{"positions": "rope", "init_std_qkv": 0.0277, "lr_head": 0.00656}
Each number is 128 + 24 x the weight over its row's rms, rounded and kept within 0 to 255. Layers, rows and columns count from 0. Numbers have three digits each. The size before them is the row's rms in percent of the matrix's.

# layer 4 MLP up, 1792x448, rms 0.0532, rows 1660-1722, columns 0-111
094:130086169135110136117121125139136135121156114145136138099112125103111150106114135132149148149136075123151128143123092089147113092139160106117093199141095148126121133159130095137155128139128130134142110137172132130136121156103127169139125142157124135133127142130133079147106125165132095168102101087092186110141156161095120144113106175109
108:160141131126137134106114170159173109176153120140094104109143127109134135119149065098155107095122172127115118104128136126111137112147151125109131150115102140161101110152111114123124133120105144090152114094122139109112133167139081133139094132120123127112159111132128139173129162132132157145155153108130124143121101110111109151129067115133
101:122130124157133115106104074116098101129174126113098115118098128116099160150155169165109157141090119127144091113102129101151131148128144136107151144095151137125143057133113115125155141127130181179150076160133122133120107107169072132147138115102142129140106132099114144113126121090145145140166139147150163138074098116158100141123161138132
087:140145128127154099164110075148130115124121145125156170138124100135085154182135142151116135156127096141136138119126104120132147115089104139158080102116185152100155158110164162124164125089132146095117113136146120155149116136155133099111097106110163121169094123136098083123130137143099128147130101108111122093152100135113127136135140135110
094:155118130106118135163115110129178120147143084096129109143086100111133140100127194120135178141148130190114094181160146102129124135148114095128122142107123146095165109150087130103171146134101110131134123099102137124117065153119123089154112146116134132125141156131120123140076168136107096120129180103071151099110123175136151162106108146153
097:138084147140125150160124120164113157109112086128153170128121133115153164140163114111067106133127116176132129119150108125130134137138152142130136146100077115125107174118103118144120098122119149131100105164128098125120122149148098163163121145140128103126135140144129111097127116165093177135102105092128178146122163120135074109120122124136
106:124125091126152113120115118154122096116129138139147127142114120124124111120134167140135152113126116134157131149148105098121122118178095116109139089145112130141108141177092153154164136095123126148159146092153071121170116104130113118133090124140107110113129116107214142136080131087126135143135137153114168110126131151113138112195099112154
102:160094123102183090123142116131166128101155142158121119134160149122174138158121140119131124156176119113149120160138118126107146151138126117098119121114128110094099124156126144144095104146120131134130109141111111134153160128127149151152127118128128103149143144174108126071130197169094152119148155174084149083141168149121107117138109145116
101:111055130131144163094130121131109118134196105152104133136121092159087106097132114153071118134128131094124148133099124122138123145120114174166129145148133157125091152102118164138149142124145142125116089119143110157132120121109138136147126135143138121117124150132179125113124129124132126142119108080161156157104157108144145117139121123162
098:134122156125134131116116136166130124138108162137099159118093146138141157157137100086122131127091053128190119134147127131106136123113128131132157172116113126126122121108128157146144135121142145133144138138138156140108122082148131170161128160160131127145128148105190087106113152113130129125145116146160153100146115092154101109142162159110
099:113129105139149151087093177152122102167113161119137151141148153118167179179096121062094164140126138080111136133082087131095088148117129139122165123138106136144080149127137131151146124117118118130160168119131114123125139133130154111121141135142137093190106160129114101135126131144071156125144124131128148081138118107127140149155131149102
099:135131083134154130158109116126121127165126124156138088126126125149154129085111120104095111137103122133147118145121153076108133119138119119141130127084115148121110133136126122101134133135100104090154126118099133121112100126136132084134108100165138113145098122132130131142118102135100142097081126143135209148111117175121137074184165131127
091:137118109115137136131135115162122109139118142103160100171119133084120137135193128082112178108151126153141130132133128091130093142081140117131164132117124157117123166105141153167134144089124094135150138083137124135087149133139129092148137156141105130137118104110143106143096155111147108098115128148155141128146131156120128118117115137150
105:115134133109144115141135139140137121122088078149160132135084118155132118151103108150094118135122148136133102140159129104107110096138124122127084148167098152156120098123124129147124117122105107115108131124119129100097117111108137092215108117093092122130099113123153142096149172093086125118124112129149117108135102166110076152155129120144
100:155123155125126104154113127121129098134126127141129108136083127088098119048136147105079109168113135162125143098091110092137135131115121107164097077112122151129159128149099146108116137091192082156083125112140142130146137093104113102129107135117101135127084104105138145148136126144120105138109092133162144171119119130141156087159104120161
088:116105101133148119128099137143136124154103138136144097094127115094128148136135120106117133137162104141135120106147133087127107110149128133136130173172138186107133157122153168126125117127144122117166116114136130147127139133139140160117110112127130115153107107096146152129132122140120118103140107134097104063127089128132103114134102152127
099:115164154109143103120128135141163142119065152127138150166130130163156149146121166125156105147131113136115091140166147104077113117132105120110132109127106110107102120117118142147110102127111167128139137122087121149146130148170113115127124159124129107107144145119147109117105202141118083139114151115132156101132127113111128070171101150118
098:138144158102126112107098095162149145124093131130126125136122127174142108140093132159120126164122125136159100147118107125112103081116136090156159130143109105149070182136112106114121084120134114122103146167102155113108153189144142166185097122152117117142142123128115138116144200130102137097121131118154148128125179125128097098176106166103
099:124147142094126141136110087139171114127107129196102104131147154112127146134116118141107160140109108121147093142118129088139111122171133107098153114159120123164109112118145168108084144124147160121099120146152085130137119145161154142127142115088136079121103147120133151109116119110145151105104094138140153174135149090122163071177120125161
104:139131136124111085116119121076127111129091101103129119175120134118188134142109124124113166138131131123146149147104138133090107133126100159103140180147133152148101118143136158134156087132116119138158170067146097114151108134172116126137120134099153123123130109134155143135145167111126133158111151151164163128120172127170121086170160132118
103:144107111111162141099125151116113137164157119132111143105103122093140129123142133175113091126115146138105131096148107101090138064140127115167109125139121123087139136113110137109131142103095101104127105135166117161124113128095155140122136158160123171127112088102151126118135107121110165112133141120144152123149141132100134170122134156128
102:129110106149140074127086154156162143152090131137114136140135125145128139159118114133100106110159103165130100160128077104104071151121129152147150131116135106086149075148082110113113108122148146128113128140148137144111135135147169141103135113112136130191120130132118152108108189140091118149116169173119126113123110099088118134116081179115
104:155111140122115159142124096173161111116149104150077076131124113108110143107125121166133120208126128148148079122103109095090147167142151121134108107115126184086158128143106163112128110099126103143125131107102152140126144151173072156125116158134144151105115104106140115143112148126099138133131145137108128146152102141151121102138113165159
108:146123124148128116155166111146144132158156132127123133132115121137146172083129155132104127125124150128153163178146144093095140129134133157122123120093121109178096126117121167146134137141134167146140181101161115144110127128158145107195127130101102120157077132120145146126094152105124129127130111130108148102117142162133131147123176146145
089:138156150124128107121147141122168160096101149095120111145095113124106150122160139120120127120108154154122172150149131073121114140107141143133147130088103147148138120148103157137158118117156142165122103109135149112136121070152144121146157136082160119143114120118145133151098138149120129150154124165135175114131145146134093154179126118105
102:107128112140162126170131072138153119162087106118121151179086131151176144054129165097128128092102138093191086130114145075110134120130113113109110135093139084129149139177125123136133114130130139086093119090102151149110130125151152156142071169138153120111123150122137116098133157106126128150163124144118157159083130150108126065148118108128
088:126117162140128143119124144164140139125105120169082109145131114162139159125098103089139139134142128171165173128159104081131135113124099101129144106109115135111115128172139133160128121123128121183110117126164097116156137109175120169121125132117153112117111124084091080144137145118126128158139145154123160149148089137157113133102070147128
095:151159122114124129116123105116149148135113094143133130186126140137120128114167153126058051154102084089175141137093150151116145109113140125160094152182141118123164152108142112113095150113104113140149078168145114097097159079161156159131137147112147111115131141132076125121139127104108143128113111152103179112154103125094098080116172161116
095:172138108133129127086112160156147139136116121187145139092137102144132129100102127112134124117117091118143146176126131082147153125101164100132182125115096154113107149167129115124135100106079122112117145112102163153123169124127130131133103089100159105107068117167186123183109115116110082143138138177117190140175176158121115102141131138110
094:103182121122101077164111092155152144135142171153151114155124118146145124135144112093154123146160139131121086145126114117136149143111107116118133123108127135113122137133109145148119082104098128104132174117109114114104132150140134092102119148149116101121124151096124079129118144104104182136142126130125135113141116093129040144104137127125
103:143149095123114153141077052135122149107154156120142085154102132114140154068139126149096133158092112151145141168139117098110129110129096131125158168113159119142125086189131139124098126115120171141103109118130139086108181115123149140159100144147119134105173087164133142132164118105133159102146128131121154157140168139107148105115133142141
105:133135143130101123118137110110155148146149117085163060127103193139166123105192147103102130117117093156120125125121108067078125120139113108165068148141139171150104130133120133109135129105132104125139108124129097073145127121158113112147131096144115153178124092086132135114104129122141131168091118138138164160112129135110134151099133136150
097:152120153127155108125125154159169106135116202094124168120121145130099141078139100126133156117128149148145108164101106130126135141120147153107120167115129098158105107144111121142125109104140159162094105137116116110106095161160104138126142153154131112201089135143183128166104107116115133142114148134156088069105118171134107131143110195088
100:166098137121131125139119103139182134125132156110150089155114127164157119149168105121083138145137113142123135112156108107129107141121111181161109151157138157141122103121139143096122100113134121133087098155155143123120115143146150159144119143118129133115139135149163158140126144112102105182101119105186124110194135144101139105143092122158
098:156097165120108111098139160104096094129167121124137155099117169149086160126140132129106163141120082142155087146111106121095092101171110119078125133112103138155133147117144115119155091138124120134116071137119130156166124108085149170149137105169118140137094165153133145149135172141098150154102122120172115121101180170117144122143123139093
095:143109139175151102180138106138175117156162162117118086127110143115122119166148150165098122180081132122146113118123086100097124167155143122135141174081125160101142128130173129147110161150109162137143087142089078170130105169177093112122119151122139169192109100159143129131110176115093111112108121104134134122114093146139109138132106150088
104:120085142086104139128101112161091102145122103159113095103106128105127129111137139117128110117167179133146084142157124120165110064165155119194150108131123161131153162165113135141139115141131127124131138105110153112121116111153142122143115152102139094078130120136104100124164137174050200117130097066132186122117127151112129068083115170119
106:111130135130139156165105111143108150130094101138184145109101126088104182171131134127087150139177147119126163171137110108109118129116119149131144135117151129161092104152093140128154093117142119137145146129135119146172133125113131134115155138139103091090150134119156123158125153136123131119103144130139114121148150101114091068145125118163
103:122100095125148113124131112139169129115119081092127101138102135118138116161117127096117179146155140058147101161139104108147106075120135163151094188114115154142086114168124158119153094118126113103124123141121127119150109139132172138157151128114118119130139118132136108074138154143085109084129122134148171136112155104093150149165153139110
104:140120131137164129132105144115153139100134143126164122109093116111116134113139133125105135145088135168137089119128144109064099104125121128067097106116100118122155110157128151137153131130131135119122156115121079114132130168130121126175160117174147190141135092108133153083111137150135133124108172128133108111156094089073142098139114122149
108:140113143108134101106120124158114130132128102134080170158107125102112166114160178155154162163146135159095145108103114093117139128096120134086110145144144135141116079135115107140161104121126168129103104140145100167123099145132147156129071152109169102160127117115120081165166139109108100099126132160134130190120132136110142122115125107153
100:157125110091138093177089079098136089107112159116119137124115155151119113130125128150112112124080107104169134147126116079104114055113126140092118116138117137106154125170150114132136120125134153112147155103143114141108101108157114167144105167124122105126146126119155105138134119116144169163140138102159115075123117090143073097140150143094
097:145124110156102121143096115112136135156132179127149155106123146098137116118142116091083132122156093103117102151109138151142143124147156146103144128150099156122100132151157122131144102140132120106134134121167137127178121111120090143115135205138136130130124124100140123146086126111102151085104115119115129098093164159103127145142091152138
097:182140140117120109148080111132118137110095127142108091099127125144132125163139169108117134176174179116163095146140106084123125165157137075122138169134168147102119134133134193133128120123114148143156146128123140133118156152121166193148146177121133148115149130162149122127152155125091137101120138148110127104133139141066104123140129173104
105:148117085133153098126100135111136137146130182124126113139149136118128167105120085130102136114177121151169146128130124134109130116112115138174138097194142142125108159116141127159191115132151145117094123106140056131102165130159153116138111165137151160115108138149139107156135122164127137145098104122141116149141154178137116134126132144099
106:129137105137110117128139136154134139107111167124157139135125139082119073137109128117080167170114117103142144150151106110138125107141131133092107121117135114120123135159111157088123078113103147131120171123129116139104141146157143134161110130145166109086107128113136139148130097105138144147169147182118128118167101128112109125145120147150
105:118140104163110146122107118123116141165140178132112133138084121135117107083146144146129141123161158162176139107108129128134138130100122119079081106111106128146111079131136193150127093142101134124137112099156117151134071097094071135129085109110107146113130113125124117133166172104110129145161145127166107139115120166101159120140110121145
104:133121116152108103121142096170120120116145152092116131144141140127139175120108142150090128124138144158112116161130113165105148075084111159150125124149146133149121106132103130118119144118165122174084140125130101090117128168150148131135153131095104115129085118114142110153100142157138140133127170121134118122126105123123154147141148140120
096:164202144137108090128151119123140113141096095115132188129165056115137143147167110171128103131135094115122162144144124113136109166132113100135116134154074130122105126121140121151162113133148093166133155066145133143138128098171125157154163112109134086141123156123159095114138134137104139135139125067139136123098164123102126135124118162121
094:122162118144172094125083118123175152188138134107165080155109094148104154158122082137122094121137109088130110110134109088107154105114152144091109142108142153132095115179163152107106082133115170139111152138113139095136110114170124132160107134151167161142111139165143154085126123130130139150115128152132160161147099077162155104111149144160
100:106109096152136138154071072118141117116098116161167136147092101113136172134092116128116089147142112134157127123117147129115136122115114115120153137136125136151063135135129125115135096122104112123147139082142143091168098151138137135140103141131103090106149139108100100099154114135097135151089130098137161092136136105108107128144121113122
107:110118095128157151151085115162150112130128115125142126157110123139158116139127121145125149143158136126091084117131138113130139098117104125113134161116131150170131144138102135130120113109105112085107105146116142104045128155213139120167116120113145096143108142112132071103157136116098115107160137124168162130088125116081093151178161128127
096:127097140154150109108134125106168087113108100117140141119133143136113121151139157116099109097106150147126081105122117118125107130096129124120126110116128184143148165124149104122138104121119106147121114133142118132133142163084141168119124126113150114117112168115164143135139140106132133132095118140144149070136062143097149154122137176181
112:157134143112173127137137097121135136169120116141126146162134159130147145109120160110123121118079151119136138108134116107104146168145136148113126122137118151149138139086129130113117095118121071147152051120129098163161118110098160136121109175128099123096110101139146121128130143140120133147106105128137193159110165121156098109174092142158
096:105127135131145145121092136093140132114144092147140097141112145119126165127119106149113134152114113101125130128129141130151147108134137111139113136120129124144111116155122158110106124103153157157138105105108120117134121085126157110166064145135113136124115171092132132132111127146138155159125079148095118140209153090099140151098135154165
100:135099142138103156154139114110144124142152108194095103133099114122129130123114142139097132150152089124145128134142104120135143166076134125120126158128122127114099153150129184165114096106098168135119107135107140149125131141226155102138084136143160137135129126151122130126148124112138176170138176141138168076114119120165143137140088153066
101:119132155088118071154114135148153131119092133145150081128118130150158135118144131141089112175093135119164159152088093104091165107149115129160105162082079130124146145177139135105101112126139125123162080146087120113119136095145130145163109097122127142118130116126143089109149152134098185132126114136122111139162155099109151152109139158154
104:142142116075141132103115098077172135138160111172122112108118112130124136144145117112139128164132090172157104107104111117094144108115127130110137135129116152164143122135125117087130153103148148131089103142101131092128132119127123118116151141135114135122132113116148106166123129154108135125115141149098118156121164137132082139110120109174
095:101146133105118079081116138126143138133135143102157107169138158132155135140175095109131136117113158122156119130127116102129084140099156148123112131149157139101106122107076152126112133122085104133080109138171140162160121150127095146134136142149134104164129139097166113112133093122115145112123141125115110119153124109106101117111138132141
095:131125151123137133090131105135113146102152139166130079144129104096106158139133116117130101123115121145117114162109127088103103145172162128151122131140101110153154109118138115128111147144160104155130093126104126145098107166139115138161105099128162114111111143151146146110171175115101125171144122124148133079155161129114140142141122175146
096:149106117124110142078161154148098102161128122123139114129129108104130146101122101114125125139135112153137120112197159109112126152136163104154101148114118178095153134103146136139122095101141149121128169114149118156124150107165148121164171111113092075128134102150155141117127129153132170127128110141147101143144120152107065124120138095130
100:103147101107123153143090144156126148117118160132153091144104101163122143124181181118106099163112138125137131096145136111116167086168139154122097180148124182144154129130114112154081146134117130188124134128136089126135110093123097139159116141155120166165161112102153134138118117122125146101100100128119123107111087115101115135164142148104
104:135146159112123142141112122141130204174169141134113155130109135118108184123142107139131107133097089142122101112123130093154080131138140124151125107159157110166099149116129154120124128128175146144118122116145100141140091095159096151082096118126118136121063114100127125139150105113124111131102139135143122131129110155161138145117118116166
# layer 4 MLP down (transposed), 1792x448, rms 0.0385, rows 1660-1721, columns 0-111
092:113088080106127114142131152127140128135114149133109202143158140114145150109167114124119130131129113167143175137105130135108158192121109107139138094125107089166139136125148107155146113155143126137139088123093121109118165132143143140135127157141122121169096166184137118112151155131115126116119152154111100153128078084089137122105145124133
111:129157149112116139099123128122131113124161137142164156154115119111150157112145159122122116112119154124169128096172108110125132156148149111171125115132108183146134139141121170152133130118134146138100121123156135131136149099177138165129127135114143136138110130117099118100124150129130120138166107116164144140110106090122148105107142099145
100:142109154127144093106088106131159120174130121146121111092122126121152101108109137163139175132106163129105114144142125096109130135101139120123166138166112147150142129138171129169165126090165122074136144084136118128125132149102125157152106172119119135097152152145136128092128150157128129136138133104167082137149095133143146129128128152144
087:107133123114098100130134114113109103131120131086130130113132139129109131122117137119145099124075184115158118115142149151185124140171143138108153141145102109153149117099148093104115107161121145139118081126123121121115148103099166194140157159130107143162151179129054133121140143142166155162107124060142131121085113106112094128090134138119
099:131151134131116168126108177123127121123126101147165166126114114140127110114122099128152123124106174142104146152143114139141158102138116151106144133175082153165082107123131143147145092106130113116165131113169154134150166153140092146100121113147129151140127124077117122064104130141125130114132143109103146090121145121167111101117084125148
096:082076070134107124116103144129119075124129137132152110120115106120076136118146118122156105156106150087102114171129126107167124118125126103082128118130151064116132120143111131162142119100151131090137152167108109126147128105132149126096139132140148138156104127185145134143133118098129134109136152112137143114100135128142158136104130140085
103:099142099170088128119180117134170144122098125105151138153103111106126105177149146204120155138114127082143110125151097103129102103102114130174173119133145102100122127162108107151097100090154097155125129190116144127082135139141087127093116099124150073096100082106135102122155110132107145115116118142138163148090133127114150142138111161103
100:139165165131129151112151145128137144136162127164106158093105097161104111079148107162126135120111141129118126139140087106113185078145139124136091145132091137141140100109137119116161098109141111132128118146134138109071091096160124136128126147133100159117110115137133163163122042124183127131156074108135123110090113061181146114087148114146
097:127150104117160117111095149144085105120104123093111088160100118137139105079129122108122152148099135144120108159148154126136123120100119117103141135124126088076146093139126098104132148083084099113107147134086151133146135125124166110089165141112127117101164115104127109141127113160107122099159141198125117081139145127111109123099136134111
097:138143143122143124133125077120151116119140150117127088149140101104163116137111135112145133120111160118128124153105146104158175119157186135114134133172158150129102139124193091101135147129168133129083116111137135104154143161099152150152103129180089185099115121129123156147138161096101131120126110105137142118111119112125166096165141151109
095:138156157108131110169137085116174154131144131136109056132116132108085121067158119169139097097137108161106107136134151089128095151144107119141121119097130138098173122141149109095110132129143134108117103132079102115126126107118112144165096112108120155114184120131138128126148157138144137160144108122134111107138135126138118107109103105151
106:103159118140123168137115113130100107132166134117116117134153126106078100148154133149146141115173144152155181176113172123123162140129050103109118127142178130116128166144104110128149167157097147120158176114132096119113142100164152123140109156113136134161117153111131178151101138110142145139152133113126174171112118152116154138144109158132
097:166112134147143137122137154125148140139096117120119117123162112108099107107128087130117173120116138145103106089136124140135146089091168127161133125129120122151131129155145074115144135072125126123144141143137168109136139126076121152166149162146136118143130138111131130125149122099142169108119125169135088106136137115127135156120115135095
104:131110131120160115112156120151094143120143106110161151142114115153124172131132087163158138139120120127138112158124152099144104101101111178081066076116114140148118105135148154145131129131158117147096168126134153086157139150167141111167094155113157131129132105165156138099124117095154093148149135172152127106157105142129157141126041121128
102:110154146118149127142133147159143134153090123177148152126119150103104142189111097146152109102111134124111099163125141113132168118110169128130138141126097068156098127107154119163107162138151155102064108107145158128109126146119139161104132136156111101102145144122114096111167105091128124088134130108089099113114148120138158132109125120087
087:130116122131147099162155158139126115110120157174100131091184106133128159150107068128148113134089169103116109136165131158177135079133241133138131146146141126153121139104115131127104149136148114094093108123136142161130107131105142134135148154144118151160176172083136086138173103114152121093140154123116081162126148145135120112133144123092
097:138139093112130144155115092139099117134146097137112100080144167099088115139178105142129128125089149133137133128129159146126124135142153114183133144158132148123148129168138130112140141132154129141155112129137085129141154037153124133146140096172112124114113090139127141173110135174103140120125126124078172148120179146087145169129161112144
094:131126116118117151142100145086150120151153089195115102094111126080115081152163060175124135126093136097113127119102141110137171119150138173131096112130110109156119129128152124142171140103150134157125113136114073117143136120133127109140085146149087122149116130110141150119102077154164153120162094119110135129135136122124158165105117087135
097:133153128160166104111145134106142109158134107148143135110127114108105148178078160138125125119113150117146118130146137150142134116160134137163118147107123130166143104119097117118143103112119111132079115155109137142137095128116113106113141124135116131153148129119112142120136157140145134120131123103117092093144126119088131121094116116103
100:150131085156128137096102093108110121111091135165135147134152099120157114152095130144104152141120103122166118147148140094152120103175087106120090136168067096146101122103111133149165129126140102115114124134119104143107174131113156138123094096170135084127109086136119133133149144177141144097144108106108160121160171114128147131116122120113
101:116127140108129138143124128104135167138102139170137119137137142097115121126136128124111133107137135110114145129124121113155124155177100124121157090169162152129165112124103116162119119146133072128105129125123106148164102114126180158138100107146126142184139109101103095168121119178145110145152122112131115138127111166162127147119104155069
096:132129116110167127125097122129139087132151119108131151110117141142156135129128107104138154095135186105142148132104147117144122115126123092156105113108132136175135138149132103162187090133149108135125105160143132118116072117119084160117082193105176125109083153156104175120125137104168137136120136082177145140151090148166120139092175116134
108:170135109096187101138159162110150103107110129178153129111108164158128114128123113135091162168116112111136093160159119133140143104079149105153104132137100107158137130101166113129096182181143145102161079172170130111135143154135128114146147083121121120141168147145140110137136113068132120111108173130144105146130116118136152140138131142177
110:125056103156081126108141138171181101154127123100103136153120124122134131137123108120110105165148131096132135149136130161106125136129110116148129145122112154122128119132082126098089107129107101117121069125139167092117121117152121125158129172189135126098141137131129119106117065093134137102163116113105159174139180126097112131122100102154
094:129117091143136127133118120123132104143112133136157119103107143129108136129136100172095054141097167135054090098139149114120102143154144104152079127110132123197079127151150116086117144131127134109096088132121134144128183119121172147108134117133129133142134107095131106139146102089117157158107154130177080106133133136133134144131142149134
103:102137127112138135190131131137128168151115133119111113083148119131146108125153132114140151190186115084130169066106188109086151133114130157144085093129147159116148137183111100108134104117146137130134141186173129136123131151119097099144162159086087137128099087124140154138113112135136144127100143108074108133119111127128113139151103110132
091:143072094104167123127143155125164177124101126169147111155104153115133131121149086141124109134126119113103108100175174126105108139131146189098121136141147096162108107128162115131093124147143067132142138111115145107136114171124132143109164151147102143178157173101119109150141146127137163152127112137131113130101141107125169118130158126136
099:179134151112135089141137152146125135097110123126142129117094120111142139147101107085151142112130141123091094150124139101130119116111112087154127112119138132156139148145112163153103127093105100139087137092110147115140123132154114111098127122125133135161137136130165114113141134141155121104137130141154130128133122145131140133139143139146
096:103079163157130128136135112100145163092171127108136136143136143104158124130123118124093111143099130111104078129173114145117128089100115135151113148087109124124149135067139119140120112143124125082134156124105106140124120155084160120135140170215139192198164190091099124115152125106106137129085148092132104125100164134106124119096176079099
090:097140137123134147113161128149095152122130112113133158112124138132115128106136129108133132131126094132155114135136113131133072108127117111134143148148084112116133145119143071092088127169151097154099069155160122116117144108156123133124088102186149125144135091071116140106164110126145090135100120109166156142122164157126184096140114140120
106:134122115100145161103083094173145160122128093145127157141151126090139118133106150107106102150116135114126096145084137136163144131147108089110103137142123101122165115116108144136117150171128138142127114144117104159131108117108165151076107158123121127149102138147133182119187124156111147155127164101140137122123082117129158143165120096128
102:130140133117119105125106161101123157137099138159138169183127094131142147163155150126110113115087128180100080120127119120127147126112193125146125139083095136116103129126117098133131104133106117104124095135095141109114115091180132137145117139116111100138101158134155136150149103114114071084143133128167146131116153160114108128157140123113
099:154106162081126115124159143178103123074163159101113159125131147122119116163160106077170101166123076144146116131101141146160135151153178143142140131120091120112104122132153150124162145125175072096064097072117153098144131111125174135095152152141120139146160096120123088109156133144118107131137082101103107153139155128107140135142112086091
098:105113104128134138104135111147129114110149128128116112140140145132150112140115153112166109114136097138140113158113122130113130085092129137169091152146092109128116103126109110103155115135101135094123148116153146146113078104186109127115165149119146126108140140179141164145162119113112107153157143118122165135118134126094145120120121149106
093:162161131147162092165123139125144105125192143118114156133146103176111130154136094156158091125145113142084145127157123105147110151134163141120122120124131084124085143109134150136118117149088122183106185129124123131106113165164117154102148122105170133117111108112116146113121134126164128112141098137077149125177094107147077127125117118116
098:112164128105114132092143145111157129121125132123119138143119126160125128132144143082129144101082112144138121138121147133155140124077135137116117125170096099155121106125160117108144117127126143109107157140097146076159150118143113138123131102149144120117128180127118146083157130146184125134092153137136100099151126131137142093131111166107
105:109121161124133101108201124097133133102116140127153128104139088108160141156163169163083107152081092158096156106160100118099141089135158135171173173136121106142129100120083139114106085142114086121132124129143114102129141120116128146096148154164103124126114141133101117114112214100098103151097116134099132166150102110107111131110118133110
104:142139152144136117115171110139153132112092078129141147101098114132101130163119136134123132132121136156133143101140138113107137067118161121138133125165143147179150145144162126126107150183109124133113109134122114103101151169141100128065114136106120134078145153068058148148131109117133112147159132105123121138115108124135103116105101140117
101:112118135140120136140160091083082155151152177095097168130142140135137114107142104176107122113118113143114128111137116163124140112124128127074110117148138098118157142142123141146130116142145103124117124108157093136141131100142105122090138104090123120163151131115111149147120124175144164144146134148139097154190102135149108129113122151142
096:102173086125144097097131116127105135145120162119090149108142139125134101120104113157126149107157107127108105147102113142146145161124062122148118081150130096149165115166153069162126130175110105163096189157146092128109150138120128102119111116124144174127166101155138143161200178151134129123155128080116149134113131157105136143139108106105
105:116163124085121094187116124115134149138119138139125126110156143118115121121120108117119114104101072127078082113105143123129157101135117140163129127147129115107098139109149148121145124114126145166124170124108126140095099136105108104137106083165114125071170101126101133120109150126147170120108146132191136170134120132132121142143090152109
103:136110121146117077111131109093100117111145098161121092145128098132110144161136145124203159111119118152094076111136147134170126161127100111147166096128094118148104131156139106141105135109118136114116167155116119129149151131129087115111136166141128137129118163136128129098146151148116135134139100124071155113139146127124119116105149129174
104:125128119202159136124138161149129129125160099177143108105124141145124142111100099126117098155093138156111170060155105103101163121145135102170142151120121112155151144107184147130104131093105113128111117118163128108100119129112101147160119149097123139128134117116137136127153149158116134158157131138177119098112128087106135131132121136149
103:087100095123178138132156111130126103161127153168113146091165136162156095113147140120112106123138142133127110128110117107134135130162094148125110094114105145157154148121143122114140120131116101137148122163103133131159113132145127131125105157113089118114142157151079153145128090114093118147143104099128170131113169097117142099099120119114
107:152135150122116096130143119150168120109137128103123143162092111109148166138130136135111100157127141104104128114161127113125151105150195142142115114100099126114167097182142153146127141133072105110120161145140152104130134106139114189112154101156147110092105107116104132105126144130113081142148156159137106123145124127095110128114129111151
107:117107152118132117142201174153130115129139118102109153133091154134124118140150072115146128122119149143138114112097178141127163066112138129135112085112115149108100146139146150176082178188121133104131155150127126141127131129156120107146148139130114133153169171102087159123140114140116133092141136113143121168081120062136157127100126095171
111:161153108141127109095090146090149168151134115147117135147134095102132136175105099155111203097177116164122109142150114123105156114140164130128144106120151113155115121134123102143155104099127141126158137147145122126119137118123159112151127108125128111115094109125140146117121189112118144147100130124120148140124129191151152183130134133121
102:145137141112138139186120113111126147114133118110123134137107123132122120111140153148106075168155107115092127112082133088104072147171128108182132138108125162107108126155178195130106107110133192174157117129117129093122146136061144164105098117145113142110140132115117150095141125124100132119059113158175105084083167131115137129131110075119
093:084113121106110134084122159125126139126159148157148151123103151162126124101103157099114136145079122142134067064150140158131121129129105149166112136123086151167156121130131112128160097147126126127153126159150127120149166111145130146176159161060134151157096177098114171144109094147171113122133131147131091091137111121134091104119155116136
095:125098129143118145143142134107148102103166170114087135119134140136134138105146095099145158174157138127138150126162167150139112147128093146129115106135121150140152166145152120142129153120133102112091150117155132130124141146091108122122161130120120135097151118113103111139170115100088153156111153171121092110110144132134102124129151120130
100:098097152081141100092106152108139135122142152157105129120149144136124112150120143125148140162126113126112176143120100098130112113143135149143121141124118137101126129140133141112115079149105124140150106152116105142117148124121146084147140110119118126115137159121114152083113126164120099142117081110126120105097128135129161150127122135119
107:114115143119115124094130118115171139133121128124105167100164184152130149167130097169143167143156144140115137108163164161126100114076132135139137099153132132127082145111190120127134128122131134163130134117181148178152111137103162124120096147146134133152101149146114122123088156094077101150082164112151167143122103119145099128127130188135
091:138134120110090149169128077130126147142121151121131141130108134142142113150124122164160165166181097123132132134104160161150144131170097126140108127115160094054146119134105138112114117151116165154150165084130121126133121114137133126101138116124102151110116097127133160146103130125156132062154113113112149146140143126124166103085092112152
111:131111123121104166145117178146142122088095111169129122150148142138174102171131145133121150103187120122100158109094134112093128146164149135136140161117133120129129137124149138083095139132079178101088166101135139089113101159163148152156153135131115123144147087136106112104166139083166119111082119105090101122116176104145174093114151134122
095:126094150176115171136116131179129085088156141122159139148143123114140115141123152124136137131137129163141139135143111103109104131138146137063145122118099143162156139111195126082113141148127169104096155164126118132087127134140168136141143111127138091152148129114131123107124095146130096121155141089130127094105087145072131120106122136079
101:116118123165111112143157142129161141161150160105097124105136102154114119103124158118106125132067120159083137112159182127171124113140102072156161133088103156150110110086169157139171108170143102139118114139093083124125154114079107150172139104164154189161181142111084112088123089155168124163117114076087092132130107113151109157132132119169
101:092114096139192174124111100145120122112107126119089150155136134116143116112103103139113143113099159121092140119157127158153085108087138163065137164139134142108119148131121140118099107150131137159143177092123169180085128174119131125123144112115147140092129128115171114159084101120124079128152098133130102110133062146127156154133117119111
105:158106119174129127157173122134142129113143134128139112142117128141128117118119126158097135144137151166111114138161101112126102182133155162114157135110135115123136133125162135131118135138160152131151124135109103109125104098154080141121116126103134117081079122139124110097108136127095110145102145146159152147123111123137153108106107142131
098:123176157135140127121122157167163109071098133153120119170133138138081095115118148148153119077140116138142147156090121123130143135134163145164139121164120172089157115146167113138114114148148137100096157176132102150108147176119153127099146077114134146110153083145137148139066101129118121132109107143139150143134128146175139141139137132101
090:161118160116092089142135170131147147122111106102127131112090149146164119151096101114111133116192079089107124109153132096161110127126115098169135146120114124105129115139173114168124146114092140140138130123113144139133133111146154111106135133142130150173112109109136130145156157131121144141101084114119120161119109137097123148141131144126
099:157120103115132110157145117113159162136143157141108128116126093176097115127123107135161083148134125151125129148138128088131153130133128121155136087104143137145128152155138098126145145149083080093092098170138090136155135112129146114128093139110147125136167108170107104128195111114109105097112153116118131149089104137153143134138108132129
102:147108097123140125119170135133138128121172112137118139099146173141139125143165138124150120127113121130111112164164127106142115100083114143115068128152133127147162136124155167120149064139142143106101109154127103106128108107141124134110149180177151138125148172100129131097167070163154125152115127146185116114141085109167102149092150116133